Part of a small language model's weights.
Size: 9 layers, width 384, 3 heads of 64, vocabulary 14534.
Training: a variant of Adam for these matrices, 781M tokens, 5183 steps.
Each number is 128 + 24 x the weight over its row's rms, rounded and kept within 0 to 255. Layers, rows and columns count from 0. Numbers have three digits each. The size before them is the row's rms in percent of the matrix's.

# layer 3 MLP up, 1536x384, rms 0.0644, rows 455-488, columns 0-95
110:098114132120099142132166151127165120109118133130124106152116147107138151111135119114133154096127132149145167112108147133143168161107137170125175084181144148117118094115139134083123093104140162116180154162137158113106126146140137110145151156119137160152129134128122130116162124141099151102
099:125124156139155128166122108107144124171127128107146119124123137148122120176170127121143093133139183075079150121113129166134089100108110104152102103119118091140147150130086108121136158139119141097140084145156083134138095140170111138148128117074127115121128147148140139118175130158110117146
094:107128142093147118144082127151116163156127093141113096136128133153127133157169116168119120136100123122143103069104117115128118194120106142156066133176138083129142155126081180122104147112122118108123068167165133139154157168145098147082121137174107084092143120150120135130114153151119117125
095:110141143097115106064139122130136144115112152075110120142142126153122141175132099121122105168141147113108121095137159121142148159133091113153139141130147116133137092131158167185097089134123158114121116153120136111117137153099145110116124120144145122169154123135066109154150155149145099086
113:149186180088133114154150118107129146145103115113101112121096117141104171159127142164174100103094101136115137103121132138139116161117121159112169167130135134104138141122144139118126125138109131156133122091173123101111116145122138102122122101138165138103143091114136147142144134088092120111
084:119089159096057143119176114114170109156138136138102078085123107145102102144124146098106128115109102124135123145119186129142094120101115141153127110162168150129140128176143110112153123106121140139107132146132143128130148092147123160125147154136140126092136134112132068109160092138141139128
091:123093116144096096149160140143180124120192120104105072124130122138084125159146121140119128098103132162117136148157143095102119086131083131101099105108166075137099143131112146148114118102199165081133088074150102139119131136121163137106127156129142142138143138184120174134142154148140108152
103:111118136143166107124142148109154113123199093128146117134105117135150144117121120148148102179090118145137115137098167145120126131118142140177134134155143117119155139175101090130166156114151126115150045120118126095112129123124132125135140153156108090121099136129141172104152102132176141144
092:138110118115127121144149148167152109139120100107119113154141137099133135139129127127110124084152099106114109173052117138140153119150108147098109156161153126109158136149111102139109130140150132136130083106111115138112129153126120117130119118109167133111128134143143092108166114127155139121
104:102141186085124184173148135100121141126117124119147108094114130173106109148120145161122081110141141068106070110096120122135113126102109148141138160119159177157074114172118180170145116139143160152137131152102114095113116130123115135155113111157118130122140131123123153126161086169085124150
093:145155159165149131118127086107113115144114137105103149125113112139122110132141105148150149136080143137091121117125121132120144162122142131121164096085144109088102160139124098160130139136137161155149136097129113118112115135139126135155142111111141137129137142123114180111134108128122114132
100:153156132138101151114136132192116094125143111159148106149125148183103106138181136129139122120115096107119115081153141096163135137117101103113099184145164124162093112135083122115111138166116146166131142127148141122121128169160096139174059114141157152132119095140111142100143152107138155119
097:151153137131124123141128117150134107122118122158137100136127149207118115154128126144130156118107105097142142137158140129150143151134129144136116118140187144102113115140093100127146115134131167114185115130086123116145168105111136137089110115130143135110139156115114103108141112180103140177
103:106143151094143096130102098122124151125125087153123134153092124125087119138116122115178124131119113141149117109119165110148144114134093167126117133130113169155148133134104129161140144173144128119124111134139110112165159103113135125172138108132158130130160086173113149148154194098141096130
103:114142134114128131104121182176125137191141162134113130097106140158129143157102126141124089092128126118131119110133132119133122108138125137090154172108116112155130123115107160137094141163123128131112067184147146158115141127136128112133090173057151148127121094140092107139193125116114140087
098:152093172082136112141104104156123108178148140167118136133093124135141195109123067162102097119122083096097112148142131102127146121110115157132141134142142099136096139157083148114110159121135086161146099148137076124121129177131134148141180137135092127144115102114142128164128171157128111139
100:114159119123156101096067146083140140126120102113134109172144146142119122132116134147126171152113129105143096112132193125107075158146122167136150088164153119138126130166132105144148113111156123102166117162072121103117125142136135167088157134108129080137168139145122163122118108151145139105
099:152104147146101171112106111141146178140091124150134109139124082156093142169189142115109119134102132099112148126121119126146146110136111181110124143147119147117147153147095127178098121155147145176135123183122087116175092106121111153130149130139111132131119148132082108129143104143145118126
097:124139125112145133143113156087194156177104132115134123127109168140076128142156133161128106125122148121088116100115131149137136105131141096145090121104112121129048109151101144134161121147140094144136173094121049116136168102098134109165105153145166126114194123148155133136132162130116122167
107:129099131135122146089172166148124169137080123117091141134133095127105152107166123125108096089134113164091133121125124108157049129111166156110184101161141137113095050130153167119078128175149117114141088129119162106117137125144123117159118101094133140145191091164101102135161153152163152141
091:132158187134168124125149154135127136105133134087156129120107185116150165111124123143119086147103136136119142134117153143124112123136143165172124117093163120124127129134133135146112141113193126138156143125148089091147101120111087124114135166139133113116160155127125157128189095184084167156
098:085168158153128090141122122162131097099114131098088123129091118134091202122102128171127143137104155144123139078129188144113145133123095108152120115116139114110167146105125158123122124128150116114124150148138117088110137156128107112111150172153171121121087119093118130130124133157118143113
101:085131110079101101112120152144155137150139107091092053114129134158139129108114112134136162114165152143124144082108135116117118161147150150114128102134142089111130167118143177114157123097140161110114123194132107095143107139128166152123103104098100138120136159120108119124115104101139084062
098:075129153080087081123107165180118155126157128119144104093146118139130142100132127161125133171138124170117123149126099118176133148125145145162180100148126105095174127176099146122141123134134114115176122086110146109135157158163118127152131161136163125121112153146149137107157185107081113141
093:130175168131128129169112126120141135112140137095117109116134137151115126183096112195123138116122118113108096137129160135117142186108110135171082102140132114107136151123142116111099181089129123127136139165098082148133132141126095106092107137149118135177125131159141152126131118177128128114
095:114137128098118114135155086170137083143141096139099119164106158108115116144127134168135128092139164115112120178128158148114100122106175133139179150141106135160108127146182097088100161110116130161147127112158087125128099167122145133119125204112151167158144108121141132148163121139092148145
100:108082122106116143133130107110131144112135139088140084065104157179162103150138099106143137135134114166144096112100164093130052107149136109086105159136129124113086114099171186123147154128139104125114115119139155129157143125139160142121124114109176145128156130111062104146120114124108112128
099:125125125097139095145092148144143127102160117150111114096134149142109138127145111126120113138101172115111089149103136109129125125091136143107155143130129136142136111143153072138090141159122119178164091152058096104119142098140145150132108081135143128105150126103114096123131172107120073113
111:143073157141151151105120117183134097127092129125092113138137123151114108156150127111129136096118089137125130137115121108126107129125146134159106096147162139092143126134093140153145111126112094091156074176115121124125125091142079141120148171146142157087114080129107121140127168122115120141
097:152123147129101128127176157134163148169134119119147129164123160138122176108128123134153145116123138137104114108078144098139067139112121155124150130174105135056115114127099137124096111165113075146119083115057140131156134113119177145141132138101126158158155079144123159119173162106119159150
110:169140133135139130184154130131142093124102135083127115108114118154117154165146091159105133107085078108157137105144107137130148179138131135121131122135138175129111141172108133079163093144148145102137129138114143089170142118160133145161131133083101113134092109161159122079144161070161109143
092:111137164052102156118151140151120120102143110157117100133145183120124143161140136112129113154112131127127145125127176174125064141108148119158116102122158153097156150128125175127128110143165103083122163146208119074117097170105082104091150162139147134105096159133125129116146121142139114157
098:139130128087094112114112118131115153127152131115150096127131103123121124149165116104123115123141129086069159126136136136121157127129095158153125141087126093091148096106108152089154123146142109089142170157129124087101152140138110114118131128114161138125131172122131110119108180133104118148
118:151133123152127177105105168142136118139080089087107071131095158169118165148142115122152091100128148101140114121162127149152125123133167133115182122194126132073146126180113125150111145133119086143144116141141132105150153114177161129110149135173131145136109080164148108117109155085095157137
# layer 3 MLP down (transposed), 1536x384, rms 0.0561, rows 455-488, columns 0-95
113:068115079150116123134123088120094151139121121142135106134142143090125123101099104093126180128103153161143120141158141124141115131107108126123160097168129115177170101160096133165149140160113176124103114117148123148092118118116130122101156092155113164131121113092141157123121129104117147082
094:139096155141141097107146138146111139127099102118107153136124105082111142147112106122075116150117085145141125128130119103163112096137130167119155141131119162087122151164118163165128144136159151138126144133129148151129127131122137131116144120112111130170129123094088138144169118156124125110
095:131113143116142169107103089127129129123120107130106123127162133142127130119103130089138130095128136121121120107111156156126149159123106134136130135173127101137157135121117118151118089108110128115115175106120167131159086118098122124121056106140146082110107127137111127141119151152160156126
091:138133143137125142126142093171126091104144080134162145123132161104132148096145184128119114118089127153149120119124142156115122133130112115145083125157089130142119152136096117082181153089168088088167148143113151111122144130160102100117147119086139122128136150110147132100136133150158131160
112:119163163118139131140155120078134117110122121103137107109123139134128152112137149143146109113105114113124163117149098121133162189136118158098164170116107086096123121159172148162121116131109093117131179112155098114114093152088120122129119093169172118136103100123153133140147130114093102156
094:119141133171128142121132088091171160136145132121154164110125113106139116124120151128098145124165102130122127122094138110176156107124148116117099145122140142124093151095178120121112128114104136188071149154120110154141119097172139136122155146125133131142145125092136120087150117109126147120
095:134118115141149151126137132115066130158124174149155128174159128095133143097122133121110149158097137149145122064102091099115063145146192135138108110130099145112110137127135131092127113082125116144112126174134145135093158147133094109145111105123166119133075123097131109134183109152134145137
106:130143126135097148153126134187109130151190120107094097155122080110124158143152133144103106132123130142129181129113118106115145141138161147123089131152147123156137162134125148129082086109129158136136107114119134133106129092114152070140118121118106119129126073168129125195144131137148112146
093:103105100136180174118092164153112134130144157113120117118146146147160128103161147126145100104144143130122151148166122128103149105100158117151155125150121139157073126101160149124126138100136125131111163137129146215143128149097183154087144147090137101154160135112132142121099116126156094106
099:125131134136139160113150153137133100109132171090152091186109138117173111108128069121103137091146135159120108103140111133156086091132126110110131131115136066115155110116140092150088148134097125074199145100104172120132105110092120115117141142140200134112137100129175128153070146138118141086
085:142137156118100145113134152143157085132113134151174083122154113126141111149105103096168087076136139089127142123153119120082107135156109160131134144133103152167128097148114178092129136110130138101132086140114118133129130124107146159120121132096149134112129121141135104096161116098114155145
104:082146086140131108134139085139137149137109109124118091128107144130174133142129109119108134122178110164146148146149157139135204101091141154094157177149081128130064123126120121125131147161144121154152097111133130161115072144161078119158102172140130125116119138167133118107139133139135202122
102:161128119108140144147105106149128098125079137148159127140150151135152114109137116143151097152139117090142147085118134119142108132059151080117193094115146107112138141122165145103154073137136168076143120145118134175102125140087093163074133070153083117162143139107111138136144135116143118123
103:133160092114121146141175119120114171150141139100140128092152130108101142108127135184174098122054138167148122152126128127140136104140109125100143069117149128101093161128132128126120131100120147124096182138085125111103164132121078103083114101146125154144136085110098108126143129125077177145
100:122106183132131169135150117145126099090140148159153150147170104126119159131101094089116140095106119092178153136154113119179087139147135108138131119137153140161105133174127177113136121125155128105130145140102161135115102112139118151171135163163121116078186114134207118126146108116102139147
100:139107156139091139136127116098097155135142193146102121152107136178140118097120120123090108093122113140133125138129129132089180136139140152176162144135160115128122129102062130148114096132088152122132168116090143128173132156084117157123100143144100152172138118107137094135118151133153173097
107:133114130119108137096112120104101159141136131171120135134123087091120095086103142124132153115143133113113151125114129113155144139114075113144138128134174165170108104111144099100153140175088116118120126130172162150165143141119131123082120119109115143068118121105134141110143095172100159129
100:120156136131121108127122114091135082115152096115110086108148173102158104119134110074126132103131136106141102162154116109143120084078126084125141091153097093090126117165159157156146138105122097128144124085127122144093098106140122117158163143160143124161144116123154158112088114151118123112
100:139197117171117078137120088173104107085158100104141129131117118125129138120093082138126094175117087106119155128137091109126152103139142156141111136136153110136158121112134101135135124137086145133127133135077148122141115148124147125127125108118099131143110061140104122100113115141114101113
105:168136144135119100094084126129147091157167146130174106103129175122121141168125140116116156139150141118150156141105105136144134168108112105067133135158128101117105164162089122179151149131132134168121201133141155108184118102133181135140124110118111127152132154131113126120124102121119120134
092:150090088125145092156129140087137105120146141141136104139106127102170090091141158137166121056161080117153111111141146120084123127123152129111119169140137141140156144104115175115161128112120107127129136089121129119172109125136136137105152139128138132174114129121161150155105152161089142132
099:113095136157095166137134131133141171134115092137119118120136148085121132125110111149136130098156159141137154156122092097127149119209081106122146128108101136160154166128114087148170116131176097094116158073117146068151146131140175139137105101147132103136152125133175064087139103137111125118
102:146088090107154119170134125138086183123141073151113128134135081126181139074137173107174130124156144153124144137122141145148115142103092109152079104161132138094152110127145160146142112129151139136109141143137131109157117132102127138128151100124145113138078187133148115146129112103139151144
110:129129127112106113130109099158141141074086134129156129138159131109166148068092158096129127120147094152125110159152124095156121132145141134121116142116116126102152125153130122089113152130095137120185118102113143155139101121133072113153135153152108150147131150146153126097137114146126121146
099:146117126167111138122147136108148140095144101126145135149131097086111110167137113136089117090158129140132190131115099132108162093161169149111094103162135102135089120125172140158129139107119106109144134120170139108129122140136113150136153141152131139156114102133124103092103154146130163142
087:140118150181141135118144069113114137113148210131114126106134142166120129095110143132142182116113156120192145131148161107156137107134160104137090090090099101121171112131120131149148125140117138124157128127166157153140123117133120150110159060131160121160161112135135130081122191103160119117
103:154114132154129130167108133150191100115131153112147126105104115135147116131161106102088121113190132100094151071108150147138131158126138121106115132157102139155100096155151081119119152134144112146110099121118161156108135131109106144119120159110157152097134128094120113123108109070104107137
098:111157177117074171150151128138173111145127131095176109152141135114135116122110121126131126112121106110134146122115153113135149103152097102165069150140157138134155161151082153140124130085156124070108182113168138129138155127125120125137136152151098147138118137164154158124144124143109152114
115:164111123137132113086066075158095103128094139157130124155151106135113117114106126148123150143139095114122139125131132122130123099112144188148136134119138146094128149127122140128131077111118121091130112117140123130094127085146103137105148143125111177081153155111142139122107098128101148153
103:142142121115146142133116118141116122145106137147115117161134126145145130148101157135088121113102106115164161126112158138166144130144125153084130116163155152138133121141105188124124141129114111125141145082165120141117116119142187147142102182159169115140156088144113132119134132146102203158
113:158126099159138148084125162150112193115105120149066139133133120127155161113092168101104140111092116072172153117132133141134144114152103093112097141137115196131141119099139124104083131123130156097109163191142156113128096132131085132145117161101122180129128155123130108154121128117119133147
094:122111102110087148104146130158155132139156127156104124104147155094153108118157121113125108116112140078138126124104144132122104144161096131118152148121127120139110124115163159172085090139085134087098122073146144104115133114133107128150143112105146118087109165150125154128137136109148102154
104:108154160118135069122111132141072148135139106124102130171171123069073155135123133105168114126156141110154150181105111146158150099120135110105102133113117097120164132115075120153104111117134086097154124127143158061136125127152089157141113121129133140124158093126103128090147132108141131160
121:164123155119103151134127103113114137158115161117101119166149126141157126136121075080112137080138115102129149105124160152160097116123184138130125142129139119123160131147107154120116106137091152161141144163143135124165089116164131154112133117105119074150160122081126109171132072132094149129